config.yaml
n_layer: 10
n_head: 9
d_mlp: 2304
activation: "gelu"
tie_embeddings: true
parallel_block: false
init_std_o: 0.0336
lr: 0.000526
final_lr_fraction: 0.03
batch_tokens: [65536, 131072, 196608]
Each number is 500 + 40 x the weight over its row's rms, rounded and kept within 0 to 999. Layers, rows and columns count from 0. Numbers have three digits each. The size before them is the row's rms in percent of the matrix's.

# up: layer 4 MLP up, 2304x576, rms 0.0347, rows 1533-1632, columns 192-255
# down: layer 4 MLP down (transposed), 2304x576, rms 0.0313, rows 1533-1632, columns 192-255
up1533 108:494454475515551489552514577443553480516461509552546500357510541454501585449518560602493517470490469510467485518513442533573550503452578518601514492577549514555512560591573488496483468443587523
down1533 106:527519446543446499512550443538498576469526478465419552521516508590539529434484563524533499521510480468543563566502498515538452496437562509477467496474404478554518502488516489455433449505518541
up1534 105:519518491493490536450513526466509509544502449519525473491459436503458511509425448491426494526496472431509580556489550448524451518502483444503546481506501480502365459523541505447402500534501492
down1534 096:471491461486464465439594524512459533396578544446481515514507464466546473471497575483495507570426543459540409448514516532490495518435468541482468493449506529540496435499498373493536538512589517
up1535 110:496520467473454452473509489514549495450471471534483526545464505501500502524512521503534529455482555490480431528439549552486501568455534477520628494495505520463430483527520588480478524506489531
down1535 109:503502510489483540502536472495481462522495488501547490544543468518534510494524480541466540534441552434492552493542568508485520492460539496491452501475507508433506536469508498435496538503451501
up1536 094:504477412479437433536546516536523505455502508511472473551545469565464527533474533430485549489501524504552494483462538527518434525514500545490551503494452427533431528451509543494483540524484495
down1536 092:480416530505480473422586492583513498461551566526515506483540499478475484533511549557557480549453401464483459498529532480515528457481455560466500523541528537457485474475547418502463463495441506
up1537 095:476454579486481438462450502529517466472481535492537498488484503562518471565523500545498486456485537511486456595535474480418437517471529581484509493536499478504438464580578533544508483538524591
down1537 089:508510505524502455461497484468557453560508484497427447492472465485506562534517515485416456498444495487466467460485460528539473462500481496498533472471427497443414545497565442479544518492524465
up1538 090:544542500529479522481552491469551463568486455465533422478445459494509548505521488523479477508480445506496458555543523529526462524488441560489509467434456484541508517533523546504455499450462499
down1538 087:490466510575526513542419577527471571480536492483502526533556516443553481516445484477511520452483550508515532430483468454462542553491538537497530517498536523396483523452513456479561482516581472
up1539 109:524489522456539492536429498508440413553522533485483497561504561512448534573494490561483497475469536445539552553520511507559514501422472538470519480488546488552487472434547553555477501499490509
down1539 105:492451525522535486523534580521387577484529548480546569531477452470504519477446504501535538508522409519468520557500508539569569508497547500428471507491507522500516587483454463544506456483514496
up1540 101:491488441517453625450523467462500462488508500486570433498497502472505498451531534526497581478536470513530495511528518490487521498407535556528556504511474408457498443621470500493550424488506551
down1540 098:520506520479478436436439547593453511500445487492537535539448494440522499455478533487543492503432493461538438473493529555519524475492502582535551488523481526505431462535453532544489496507439494
up1541 106:483514544507457506558470544486446484516480477454476512558510495521510526556504482574493485497503499454500512499511479493432529505347546509596536450461502502510477504539514563477502462520498527
down1541 099:428609447525591482478496569450527491540490417502490502435441531561564525517589507500556500532519557463431608469460498511431506552517450518457490447429408470540425519474505474521530491527447518
up1542 105:511476487581477578560528490515487475531543514487495508514523490507472468489533544520499536423540545456502467504462450441481576531449461560495532551487553584519447452523467534564538516446506523
down1542 103:479564493544508576480574491426532472480489502502447482506498570552507527475473494485483462498436547545520398525536472582519544452568541511485485523470499483470534482495528485417455480522480444
up1543 092:470483533484544501419424517475478491445522516516492466512464497484476530478477452563528499514533483410425513559450482472508468467480508538512431500514483485479479577563536480494448527455511475
down1543 095:479351541509563541465471538511447402445531537473562477493458521496513496467494531484427495446555535494479535484518594535485455491505512470497458464544459505550512502483504454440548579494507485
up1544 089:510501543533504487544490504539481426489481423532526523504476545515572494444517518491464526520496432465447479469489524416490463548500525445437481480443473468511420484491549510477445458507537470
down1544 092:523451479560467514436499541542471505473454512506543520501569480512540503476430507489500487474533553544459514473549413522524499516468517493565533534476489443450521531442473513522571517471497443
up1545 097:473485512485445519565452564496501529525489505569484481527508573504473468528483506488566492458470512423484582535533520573473478514552535455486462486537385600563529422496498466529505472477546487
down1545 097:489486542566509482433547574469495518515531425526508493444528513518510541457570535538439450544505513475526429468442509456447563485523557511452481516482565482522497512477449440446531559473483497
up1546 099:514485471480481520496528552462514559484498494508498464445487492601505473544525425519587530435519537492469483461522458448507592511472506458466473433499471482512477490578560461492487469558507524
down1546 104:480531440521445522496531488464499553498414546533505475532539486471500456453551505490470476544504493513465536499548532464434477527532482539495496504525487454454478546511472513485493494569447422
up1547 093:521507490487497439529469486528482540490464427498484523487438546489432499446464494466518534453409573522432527561548461537486478531522475450506433539590485434597476515530468532465486477504522515
down1547 090:482446448482412487493548428540444477529497439482538484500461552480568481556537484536521485491510518513442570526451512546476456519494560481492466479506481505515512477511505476499546530524464523
up1548 108:451508512511480542477489449471513455536469508503494475476534462499553534549430442540461496478533468512572474537540473507476527599498526406540546472486526467451419521513522485503441552513503490
down1548 108:555465527414424432497578485487487523481507510486514448434493560560478515603475501504429452479498559462489517577450483472467503587468506467462442533438493516562560563515443481487574458504458503
up1549 094:493434566420540618527499509473510512533517512456492490455463542510487527492512449543530465491502510493505491414432483473485573513456570548510498528560499514568557562461517547512475514480503447
down1549 096:458501443492573447524480495440495517505464598520545519470504523520439498528522562453486538518503490506441505523560522480518515412423514552497435499443573473485445468519535492410478500515482463
up1550 100:482511482504428429496432521468505515496552542518476546500487482595577514448542542507517499528417469508448425499490487536591525463511538487504504485549502549464430495493519555468488529505519542
down1550 106:414496490460527486557466463530462533468488502503504524523516438510493511529473535484436531495517483534446547479568463510516461506515432433521513448485486468458466540493470472440443492538596530
up1551 109:465510494460464534521501470433497488543521545468491558427512531482430497468471521460470519461489490502564462531534412571500494603534514505548528483522453499447481479492557540474508438468509529
down1551 104:481537580472482501564539476503488488526533488514610494466442525461564534468514493459411512539610480562486525475461496500506502506533492487500511515576459429535506448462463472506498551424503452
up1552 099:515509429482438518482483582565500500467466460503450551497454439494462497535502480495471553542422405508493552469452427466468560487516478486516490474523492439574460522498475531492451514535471476
down1552 099:519596573555488464404498546474556575520541509436489504424530507575457522501461508492580440572532463524481535527493506523477585537497485538482465473497521482499463467480506452498512461529517544
up1553 098:504472552469539581487500462560532464470576537493580447504515493547514500429550461473456555466440554565478471457526475603529536401452513514528518506511469543503441414514559499511521501479494461
down1553 094:460433490515483419477526531443402486530462544461526524487564389527523567536548490549553390488565443416550444576544442456510522478494520498484474514513554457422485490480483472554567498556480546
up1554 111:434451511487527595574480534463538534521530521438499511522507535472399474458488437463477499439469547563504453420531494436497423518514515420516500475508567477504521583478524478510383395461561532
down1554 116:464496488512536483512614549492535502500465487551522538525545472464547482438510496463554491526487514477485396546513518479469554476408467411421549488483496518457511568514530510503468516546547536
up1555 100:516509473443497410489490501417545485468485445547551506486499514487502508443506536494502581553575437465485421491516535441468548577509549436568501473475474567485526524512416514550540469405594499
down1555 102:576393498517525503524508512554531428507450529468468478516522485556512501475417513553498484548515446541512547478464485506507489467497473534438569452473561510508572500485488500517452498532514502
up1556 100:469511450423482558483515540407507526534522463467463514408495420474531516530524517493556502461481488518523448464484532484461564504582552476478479511488466617554351452537517555462491554487520514
down1556 101:449566522461494564528557490472486550520500469451507502511523512494483536474505462482472575453457514465485494579515446475467494521556500479498429581449540491425511502440553457479497481471471474
up1557 085:550480460559530452451476559495497509467526483454504510507505499473489530472453528524519359503498559499424484480521501489532538541446463459481496545481447430547558552496463477512537471487553451
down1557 080:476561525464505571579614493490546467548503486539543506481474535505483478535565454519518549548512519446502461485467541486442495521522529527482458461510538560527482480550512519471499488510458502
up1558 098:411468546536520552529431511484532547473486532489459502567499468490512482564463489515471541517506537549479447534558498468446552477451473528505462516433504493465525588540468527470530462476546539
down1558 104:443505488514505534462529448446493534449437491597485448447526465452518502503420534561468456475550501493597555432558499496484460556482522404492471566521546551525446468523473529465506470449570515
up1559 103:493519508523476583510464492538446455546504496579529476504482444467511475493479536538502476542442508411518490563503494516531522487514560470567479500547563511507494494461455537470456434450521509
down1559 098:500471490513499546522421442540507473469502502470507555491497442538507507540494487520544472464536508495479501569520504465499511465482517500483517499461474417455423525549472545515438492437493483
up1560 102:463492437495417495525508510495480548468547530444530419483521520523463485418541466516472560431485545500539444543487536518523467547531500467560521469534487466501479397474583533508433398468519561
down1560 096:532515480494448531483486492452450515497530478516490547515572501492524518476513476519448503483534499462505472422518504417493464437547492521483496520476513464514485489540517361492565498545532562
up1561 094:521522488442548458502509555521452516471477560457561483442575505440483505505511556467506484498521521449465485518556402451428495525508559507527536459502469432523504436546571453540449470471514516
down1561 091:501527488439557522538545536479462515521530478541477530507476535497518480495556454556505497514416505445537544474544456514472422594510524482467513566430481552511533477475470486575487530491507473
up1562 105:524491563480492513498496531464559529507542536504496525412503511550505487550448537524530449473443523535481488596474476491480548510534487506528490455486530509401538487494452540442529458487474527
down1562 103:485511477523427499418561464510486465491512526568491565539552532440528458455505500460493541535463449468537586536463488441509505529559485490498444498483528518525513486442553495540582556505532498
up1563 094:493501551611489579548489503481495407452572482539526526532542459433533529450520516458488528491488547513461526513487521458501600477417499467517546426465515517503529447514512462508484538507616574
down1563 092:512471484373401566474551485464544509459494471540507495580541516516468538560489483472492428555538566480518508515488467495514494529499480443509543514476460416484500474504501506557470497409542500
up1564 102:460446547575449491515497522443470472524507507473464566508515459478531428498507545529491408556389496513487486562519570468444460528472397535510506437554521455507562476515548489556423474429508539
down1564 098:504496448453554508558504544521520523514531491480464445486476444470410521490445610458522575489516542505514458491498512533513481487460463541566447512512490472455443470564508488503472521438518522
up1565 101:520531530487470530519455507474524523479478520477429542509479542517548486466563493520485522457556458419485486501517539453473419584520464484488526496483453499578503493446494441489393503478584484
down1565 095:504481591583528515512504522486493556481461485497490497529441508545475475523526502474542428535511453512471518420486473530509518443572520503494456470514549512528499484557482414419546562536475481
up1566 104:553503470537525542480566517423470498482487490448505481420513492557513471490484497542514484464507440478480482551466454444487585468441461487484528517503534488522504494563464536495472436481518455
down1566 102:518564524494453439497576471511561523478468500536496478530460501466480453470511490580464511495499467531543496449513452474533518506495449451495480477523459512469457558565529555481497472459541511
up1567 110:498511509479410519462479501437451460520538506413510502471515493462473449546491419500599495542521536464556508552452415425491495537481516521536448467522471539473493505529501526418525501459561540
down1567 117:549460536542484524570509464387436423468462540441510550508574453477471468491439477518506507491519520497562605477495475462526505527531469453505550491506483538490507488522457565501490506460586500
up1568 106:539460419496522555509444502485515452530516500466493445488536500492437462500487552493500471509462480495536501476478549482585515527452464539530453576530559554488495524574496578479517458485579452
down1568 107:521442476513543505495525519432381460531546516475517439520454399501544435445436551448477496528544514476469492501459529502551423521508450583490613475553521588519539461567484528540485490499515497
up1569 099:480513471513542541536492455482494447511476459505518476470483500456538473535583548575514546399432449447456458513490482571531571568477472485492456470466510438448519575452542555460430526433521513
down1569 100:426488471396532485495506398501517587480443489503511475554554510495465526546546517416480515485563564563470404503448442506480455526554475554474495565499524532498498568467422421511525447558495465
up1570 102:423510542533525479509501535503466487511506493509572477520516476579500503540504492523494502472474463557490451519508522484506560521509512543456541510486557565508504511538489463489479447409487510
down1570 100:496606515517469486548504520488470523538502494485522537527446487496527472511549522521473527588421517523491497493487541528494516558413484454481539452538484539489495493580564460486517520491501485
up1571 100:385471511530431519550541447515496547474448530445497480371468525472498464454392470514502539515483499492513450478569474477518526446460507496497492435472447528467489498526514502400460603508505409
down1571 110:516330460488514539515539583498465580594485509504553462542490589457534460485590414526536467539493578484457528473506477473483497562518437373522510440512541485550447558451469498456542484515520500
up1572 090:515490479441440522485477483436475435541483470520458476517508445574492577482498490519522509491484514465532431499455499559457565495559479428463435505456444505552531483478511522438478499501495499
down1572 088:517497536541454525430467495513523448498598496513477499524486535477446479522554495493489447440501449470596430512424558478472568500445564490534554479559444478482514542499462500588470480467492524
up1573 090:535511485474508489463466548533455499547467439520477527488495484448526623500509417437485576534518494476508486476519490505480491534454508481452532546468496482504575527512552478494445483404480514
down1573 090:449436520490458496549529420452490498392527537466450448463526469521525444473496578533600538472471512498499437426493405510530509442588456510556518529460533541543496479483501513535489473501540511
up1574 099:495522456486457532452478521538553393577520492501512570490539425478509429555484502462528501551454526545511483503529528507535570552495489519451592538531494513466482544478466573465517432535494497
down1574 092:530458548454440505532470520529540498468541561543482501493520451472491453536453528528458484527479450478570472462444471397530451575527551529592436480496526515445433493506428537578474488565470488
up1575 098:459499459373531518474416445540486498470476539454514509517466524511494522501521517448523458524441522489507524584512522475590440510525473460518464474520553502492528472449504484501455594464539502
down1575 098:485526523521458477550540497475541510477480462495423524541475482440500458519477525489494510508533466426456521525461533593489465552480431545493507539486411533572475445522543513487479503475507507
up1576 102:440486494487555494417510491441598490530420567526500526509512478533486582483503540563441455457501539569449477414467479473526454439537530502474522526634528515507561518517514563510414482447489570
down1576 103:523507484533510512450441529492507526493425525475505543477527458538536512563499583395463582570558433458507518539482527532454503553480479512442528451483458492541472553545535496485536486513546509
up1577 097:449502537493455470517451427461550491553440458510495530557540493572456584570464512563525492470504462478473467412426480506478502581574455462518470509525476597569513554455532542499527439487468478
down1577 098:518420497536520503568561598505439510539421443468511534539540453492508471416465411558498519495482464548470479413467515490476521519512534540477505551445464526500574515577526546460467444581450445
up1578 100:471460523526496430530500516464536564489516474510532490474472528537468534480502443556548520438472552493532485456471530465470492555503445537488501511462551561541502491514505583479459504486502610
down1578 099:450498492511513487480461470519496440499458501428432439558554480461450527495528506460511469550466506455520469514557541470526480469507479517455480536479470518378482514544435543482507493461532432
up1579 108:555500460559553567502515504497503503516533500557445549481462456507437498580578467566484524439506493425486527507488515471507523556514496542467495507491521523560428485460484493517465515435566510
down1579 103:544475458474519476614560526495549552535437497503443397469460475448499502509522537509425602420496579489561558480474546510528552495533539484484502511502477490492506468448538486513555486471550452
up1580 091:417542483510570422560510538467472498542486413495595467486497562568544516496526577496527529502463471454428502494426451474539556547486445408527540495503500524405540485582543440477540506475473509
down1580 089:590492498484453546461510567452542532477477540541482476535439546490406519513478495487503468447501480513456475527583444494558497525467461619507484501455477480498506490472461479519465524456458406
up1581 104:490515503531459514488466550521453503494424494483429590530425460589423527509504448517504541502475480443499497499410516477507445564470484462487486521610503514519505492526472521440479524436530511
down1581 108:516428558531595545435498500529564455471548534494586501508448544443500476584472585418467522444502553505541493496514465575487534522496477472484564516527465447477491501443539467481516509505465476
up1582 096:499467529452464500591489489542527473423455589486441487508424439425476483491498513502503533570572495536507451528547463433499496480491566513483529503444508480499519465510573566536495418432530497
down1582 095:436519389516596553483499503556520474542465463545520531513544478414486472519434521440521510433488545507540558519554532541519484508514521512456586569604544549460483485508506487497551475512494451
up1583 101:542471481486521475440462527486480520521439504419477507468495499537506526503452441556559495532489540521554509514492478471482526550488439438502470438567450455473539523552473506587485466509579501
down1583 101:502457508486441426449449558470510579460544510494453465497442433504492425482570493600480500518424488429454576594562500507510535546451455450519505484503478512529467515509469503479492432412460506
up1584 096:487466467513549546440452482522486520446510434428498454442535494479516473561433562505561525473436464513501512521535495543540443525511535573519424532476432496516537473450440500506427509421562388
down1584 098:413452484496502449586533527535531482561545484465451491499427463509526508633548489533523513461493462458561491407505478494526554538501490532508519503557492435523542488420429445560477473474529542
up1585 096:554541537469507562495450526508488530498499503533437468525428484503528436493466450491536468540480450540528494485462505567477475509470395496581482550508541507522485487503521512452467445407556470
down1585 101:460493423508531377464506518528456489465382489530455524482443548511495515522478524458512575527484546454486506545525551506482467520578436517550473439424497543484479539498501520445548518522506488
up1586 092:467541543503468476513523467461563527453498544520498481527458592529457518482507466563455528522504529504569495484490466428480499517525490501490465558499529567530514497477478510529533501408488471
down1586 088:569430524489528527441553418530513487527462543522497552493539429536472528535467510458562496511426515501574497570406462506494532484450532507504531540510434481478536436510488507448511509505482469
up1587 108:516487521522406499504540517402469470495507473484444473477432473427449429511461440597543454400513545601451484455490508510515517538536494492432550505475466552481522498528535550479511402504505496
down1587 107:539502490500528474585509521464393528478499460546489469483521494495496530485549503539465493492599552568518489518515497514541517458489538468475509490497483503484442579506493397495577463524538496
up1588 103:450490456460504515522497556467486498462514506539442481463478514508462498518533501535549488528498492476472479564471552446474449498470483413529473444505538524498531480451455575488516513415546570
down1588 094:532523469470556499466526534522504491508499453545476443549517489483450462564445525524492504581582469522552471556518471519574521490529490520475531476499476467535508484468481540506523477544532494
up1589 082:439456547490428546459468562511456492447552471590543465488531487511517513532508416475527592501494498616439558493460480471506493513511389544530494466458514518474466546522529465454475526530491466
down1589 078:487495400511555509547527509476589422547456573484483493481500519408491505546475502501525431461472482434567466516518563524533514490520551585484482495509499532567527488511491518573474418422490579
up1590 100:470509553481491467503506483529423488527544461519500469504509585494439529552505544507554465526445446482447501478421551469518498503452427581491442477510580485508430520539485487445535530498623502
down1590 098:464521454501512499435443453509535460470468553463423623446464511456488445430595448481544490534480519493605470494521444486475505494483518520524537557529501504482485516510529529550452489503536562
up1591 101:468530455521479519553564504458460532583515462459472547486412497520542496509455534469466503491416463518477510513447489461506559478420485441518608471502452524505483585477486439475505455513552532
down1591 105:515567536470434492479520465435549503480549477515489497544482544507472423526559409428561476539487486500501534509473494451542496408480495486503485489483599496540485482401484398469520534548452503
up1592 111:488497551433428451509526508535462462526479534521507485474548515503515570496430455504595447456479386505542522488571535482464452531493523455552476432506457437518526533525529532523517527508473501
down1592 123:510556473469469466518513496516507466483445547527503501453430495506474523442512508502514467422501457522544471502569464465460479475484539502485521523475461478554521569521486533537470458495545494
up1593 103:550478487577486513478490547531541437508440458511583504446516494513501500467535460439473581477471478527491442503490546520540539504452512545472490507555518529460521431559466520410478496532454561
down1593 106:541404501479506515473552493527487482445496482556503573455537491446583460478526512535481555468529555484490543501514477477476504478448604582510450519526561521454454527483496535432532493516458438
up1594 109:552464488470463464502564526502516524502491539422429497503444496514437446496530505458463461536511592437492527558504512477516463527480602535490577476534547447499514486515551463525481505390486481
down1594 107:469484582466525494524547469531542512512551492489497478471521451436455426475470448420555430495509449463457491517507429508481505457461492461484493436573512524560539459522492507500584496517550495
up1595 130:496507465457475474485532501443510514483502450445491463503475440479495493584536483485478465542502543470505414447472505420457423659442492554574496445509540508497545523502523475460460510433493468
down1595 107:565725518498550494513488480542496519573490528513513498559558482561474470511509510475526458557475498489521515552543484489519479491480502474521493452547519519495491500448474506464507455463500476
up1596 107:387510498488457528481502511478516539518480511457536496496520452535457528534476505528483483433483458451476479537555420450562499464474496574559520533532482504523541449446465487555467535488496477
down1596 111:526517528502524495455485453519473535485500524434518466516529495485412480501469512432484481562528463539527592550490517537531480464449502483497482497513507479419441497419543445580479424563551380
up1597 100:495498517406504507471544500525476438506511487502531474473537503489471474513519474562512473471497511498433402510513518458556473473442541438471442478505549428515509534493488505544434532459521476
down1597 094:516483467446468504476432515530461537518473491567390530483443533493486458521549489543460483522469475486511515556496491537507464515531435541556484464456516522483477503510491476539494443541472522
up1598 101:547470536476539518487359544510515488521583592513471453549471516623509506497488542475455479498446582472449462519508468492490448542494500509457511465531529472527485423502472537428452481476569493
down1598 092:566459503532493490493522517536455552451504495557491479507443551489459441525540522501511569508571526500500563477462485539547450527522440466481532448452435497476534488484505509534496519550506518
up1599 103:495466515473459588509460528540451513517513500475510525466516496557422481461484552550484481505430505474507505505535526539455588444530499554539500456518524555407517512487535483440409544539512491
down1599 097:444467505484552473517443525452474468487502481539472514536519528522500511555479440497508434462431475493491415542508618449530473533451453529513518522447490533496399509477517491477455469525453463
up1600 103:437502470515480590549400514513462547472521579515483578426507555575525513533427574514509492471504444448446461503424510512476533574515468516429478513516508546515486456480471509437414546550556549
down1600 104:600598475522491555562458522550466422528512562574462504500440491547518481473526451496523438469487506425545456563475445484530491538550484522521476541532527489521497472550563533472480476445498502
up1601 099:474541489552453408501476547396504462562467437477529475487489536477549500483451520494535459543432486487464440485500500518460575501449486490488535486492507495506411503585518491462493537495475556
down1601 107:511481514505515525477494538516558506385500557456532495502435451404530524491421532508517473477446496571583548535478534525527445474532486528452527452518530514548506537517478525558512498448594488
up1602 100:523474594480470526518523522521535498521566575496571412482494468496488551451460523461484581526499467447535582536457461450502541547474518493528494493467550457516538556532528550452538546495524609
down1602 098:466540448548491458523428534416559520490522461550527481539558491489479498542523453474483489477495465443521476533557532547508502433531451524518491502395504479440460469485486516463461505468517487
up1603 104:532406455469450486485454520506554474493515542558477548576497442509421526549506436506554509448519545502521496492510513485506498478525502552551470516534456543540523440479473588491486442530532499
down1603 112:505537463564512509471515496514486533549530472432478492475542530509559526471538554503527447514459484488483497471543509473477495493461468504479561448448518447431497538500560416535440568491539487
up1604 097:497485419449529483547501512494533522527539442486512516472579525505569466481565522604525534478502508560517502463344429453557548476507496473555529516483530481467460510496511543515533541524486465
down1604 098:475435504466484486520552548528478542524567554532548486458460471415524511515424461488524503491525475472529459484502534539466524529429461463472405508555512499500472427518495503546536561603521428
up1605 094:516473471478578468527464478569475505486501510433546547462511518540549414569504483494505514472487473490483541435489439506416610523496499507485532502518547458497527486581525446485536523488506564
down1605 091:446486464534545488406489572466452450447507539560501517522459509462477545523522482487528462541408430503456521559550465451541563496500523493486464464497456508578476533557499521499477476464472545
up1606 095:496438492520492509401431465461600454527560418512479532540445415450504472524533462504483604462472526531474487523472498527482491534485498548496508489518509518450421504492523545478534510509553543
down1606 100:538395519516480515499485498546440503416545498465511476580535505445514576489561427492481517453535469528539487518491428523539481504550483484478488505513547478554499504548476420564484473445416428
up1607 104:492506503502454491541528502464484495517500568507556548543527455454517574552466554535461534485424442586490517443520485421455513504488538529509497469445532465502425526557568460460437532529517536
down1607 108:479462464445514493420459470487511445452504472559552508444515493492475501469506529402415524513415545507521533482481519576469465520510517523518464562522529513487423475550463504468473469405524554
up1608 101:437501556472509510462529534519505465418489539507537453513510506473533558469441434526451493539537458510477500493498575500506542521488508457542439464493511531549443534532538453458529488444518533
down1608 096:482419443488451557501498512499504533555445438554458490537522467542506449500559496452515522437521521492414535520502569419488505531568475521458556437492478491535493444450481513488544394522443517
up1609 097:435424483473491475480490474448463471404521487490529532478459549476527536547488491562509474490464559469460541492514481497471489516490567495530449516580502525470510446524555532478509486514481443
down1609 094:530499517483510512519483485526501519536519557446549516531594439499471516503437468474486457430583479505514442446515501520449495573524538563464534537458567494471433484485507465537483474511495515
up1610 089:525456505485527433464450502504533510519534456420522459501452469461513495505474455486432467501502413468450485442482529489488563536491473534465475593462511460550435514463521526454514542440467566
down1610 085:527392431485490596511479534500499464526479502431528465554455537463461587529499458495473536476528566526450449589573504530460532453483520510469469467653508457489468475530531488453466539462444471
up1611 097:446468471518533507476499501477503480476614397500448476503478388546485531489483514515540528537529508527453521521462520532500508534448435578489465465522534453476529552540463504510433466481557458
down1611 102:514473458544448494489440458509481516466566530553537544435535476481477517518512543439507525474485451572454447505456516457527516535479551503521491549492439466504519467484543513520498478462420420
up1612 091:407448529495502488463412480498468526536618480483495511464543463559446536531506538473453498483495533518542490498532477489478506536499516552479539471481498512475551508540510454458524480544499465
down1612 099:526528499470521492466474484502553445493536490521481534473489517499508571495512507513418422503412476479542470487488519527605550505422552462549504523513507456542494570450506528596527509446510496
up1613 100:510463501506481483533486423444456447526514484490527517511460447556473557472539523573548555478464520528441476461570435515465433531504531546532576436501516546588437524542539450468465532582478491
down1613 107:489496449564471451486517516521500469474535509499478490387503547478519493489403498466468563481608531522537470373506479493479510522523572549497477547479461465501488519408426492459506586455555538
up1614 103:575524468510465558463492502533504478524487506507459485516505514519431504425542443468488530460523595460541525491449552478547515540473488467529555460515475465474454407552499485456524395379480573
down1614 107:466469449517495471482525497514509486513534515530464447496498535531443480482520465525541489515481554535479544450526525493520555428483464569486562486446436573444451464494441547497533509478490488
up1615 098:456461482562480524513481539541602509432542488493420453549472483532539482525542496444545460494508511546533469566480457483491478487495481493468533578384508506486513445462533553502486520510466511
down1615 091:512443556529446549455467535468544474541547527539502523504574540519564519489490475513452470506521467557502490455470550479523526534447482603488495408477410494493502523525516482491499509522519534
up1616 104:489485519477522503520509550513429433453430567454509565497427481521438511511528560490502479565496491550546500453523420496571461564538506455488473456539520478478510467559522492543464461502493575
down1616 099:485411499528447526478490524490505475505524494457525566435464526457426504524508602453421447519575469491506533487502485482533491535433451503520571557495500451457495555594519579508475474546411539
up1617 092:440466552531509543477487520492533510525533466513474507465532515589513462518567548547542460487510544474469510532522429423490477473508470478502533465489432523428513433455548507518555524519528525
down1617 099:494498481515474531489498457482512587430514509416541550474474558477493589517476484545465533494471582518471457392434453446471497533463513557536544559501466513591473490485500490500548534483492431
up1618 103:472531507477443575517443514417560446531518489467480582566472348486518466466511537496454565515529439519515492486460534499464523469488500483587526536510497530486522507487471498480428512480501511
down1618 099:455498536590497498541438487475555483534570561507566541455524558531501543532528438531430515473530492550527444483422499487526463425447577490505488484577503480541459480557448517451479507447492504
up1619 099:518491511455457545520429540504550470503464587567521530507524484480405409522423521503545467486482480513519411456509475434476475527463480521582453522542442478523492552472574586540450486470452489
down1619 094:453479524571540488419482530541494559453536536459541514532505538498577416485521513522592501438495453525540469502412562481487500476591504564514537541509462497470509468486452447516549475581565424
up1620 101:481449518532473521454451461428501472469551503486419496522551481471453543533453526569469463455483455488480470485450558481422518497466555577492484462521523518475540518525500505469452502506504446
down1620 106:477486432472489496431506480489423476397466523516462495473494442471485509501438486468472567496483530516524420516479523571460500567443496548419415531586432559500541464426573428458467531463412519
up1621 100:437462493524488480512503570480515525528479563530515425472495553527531506515472434464515508495408514522422478520494466526490476510515503465568466542442523560499453571528598475498563517510544532
down1621 116:501483513611466491470533525483496523508455493564519422405472477560496435555508482509448535499544486498457534526504513484460545540436516537504516610435480462501556501476612532512563493548487519
up1622 104:495515502481458579544475559429521485512479466530532508529536533495565501480554531532545512467431488464463516496478544489448473535519522484489529446508492569459435455511479518474506493433515529
down1622 110:479497485502499501511491567431485512464471547515499521491539497474548511453474469478506531476547504488518444521516467489520458532498530487563544582480552515479433542404493475520479517569462450
up1623 097:443489509455445486452572511556515535486499470540529437505546503578522525477456496504462552482484527450434496560523542446441494474503474515501524561493522434452492499529490537527520441580497546
down1623 097:536530533434489524552450442490482489471493466572573553466458500494495524532499466498491572501472548564473457492564556467481420496512477594499537499486502490552547520443487548568470510518543567
up1624 094:527481561497480488502493448493489479546506414517511473438479567536522513527485531525463509502582493423491479498497480502466554519512513497531509506474482497536529449587549530504516460559455485
down1624 095:522371498487479488511522469465435511499478486525514572456531446419563478470539549521557482524483455524549437530499499479542559517520557443482454483456460445547481506426421636556516475482484419
up1625 114:484490474524419591525395511483521455559492464504469574460505484513546522454451511494475532529512478411493515453439487490523516537469523528521552463491538575542549451487516528456471516451498531
down1625 115:548577460531474500522488512443427486546446560547473514506510486502501441490404474531495564534541481523513493588510481482520503529540416502481503570455541504520538438456481448418497538509505427
up1626 101:527484492453484480487469471497510503431516487497537477518545484464378505528527460511523495521481532512503531541505501552508511511555530431513461456539452506513527477490523478521506517510502538
down1626 098:486484476569525492568534546435529471485548508422506518541510478471490550527434510476454495388481514513481474518501442534496446497505534457476489528592472439511526451468526493538552455505471487
up1627 101:458481506548547437490519500473583538467522532470448406489520478535450502461444520549504461523463462505517536504544493548521521569491472526520478455459413508550442381546508465393534520521504523
down1627 109:544465474520472531497479503519462475422499559501492408549487462536419456542459504530503459463507477420488561533515531506465498539506525466557557449520560528472458423424514585482509527487489555
up1628 092:506535551517521474474385495543453512491502422542533576550482449521508549422442430499496431604448456457461502569508522468559400480469424423497514499479480516521589529502559545540537523542577452
down1628 092:470560465453463495533494482410498471492480464445418437441545497510537520511495550480511559513493556534464462454530593524515542478514470509459531470548467595472479529512505499531462507483481521
up1629 087:489548520480471547506500535552545505528514481532550506560549510545544537515521480565469508550525432455442521499449521506510535517428500539537431417517547518521545536528474446510429547506541510
down1629 083:536342530491550470496480468554415500464516541481489519489478481534468526533473494492521518496508534498482475522439578523460472501433476565459488446584500526484520502471476551498518509450486467
up1630 098:511485488562523503559437531521546440471494504477513485492542506529518481491426415468478446550493474478498453546477445465515471497448451469508524483458478495453498455470505553465424551505547555
down1630 102:521434468494439441449461583462492487482464483505527492468521489432445548471463487494549503427501494564454443550534468539573444553454547577474499511531472574432479531484514501552483460448468516
up1631 099:507462488448436475515455528436478503529522526472451499478504495456500471587493567510504442399506439436522534535442527464540493566477428522526526518498539460540496492475470522494520459466563467
down1631 100:466468460546559452565469496542581571488424611528546493449570530492512522453547498472522477490469530525445474529482482524504522533493430495451546541534517468500506523422478577511481497524488528
up1632 105:543504424467492509524502567516455478507471527468514505452474441465499550468484503485502487453497484471492502435497560413435455483494553486476474497476525498549489447495477530424510480430454509
down1632 099:542522507511526485483479519585490523525508539481480496488556461529441461514457504503470514498473537506494533494494438488471505562467506541551561448475493494433526518495462547530521492550448511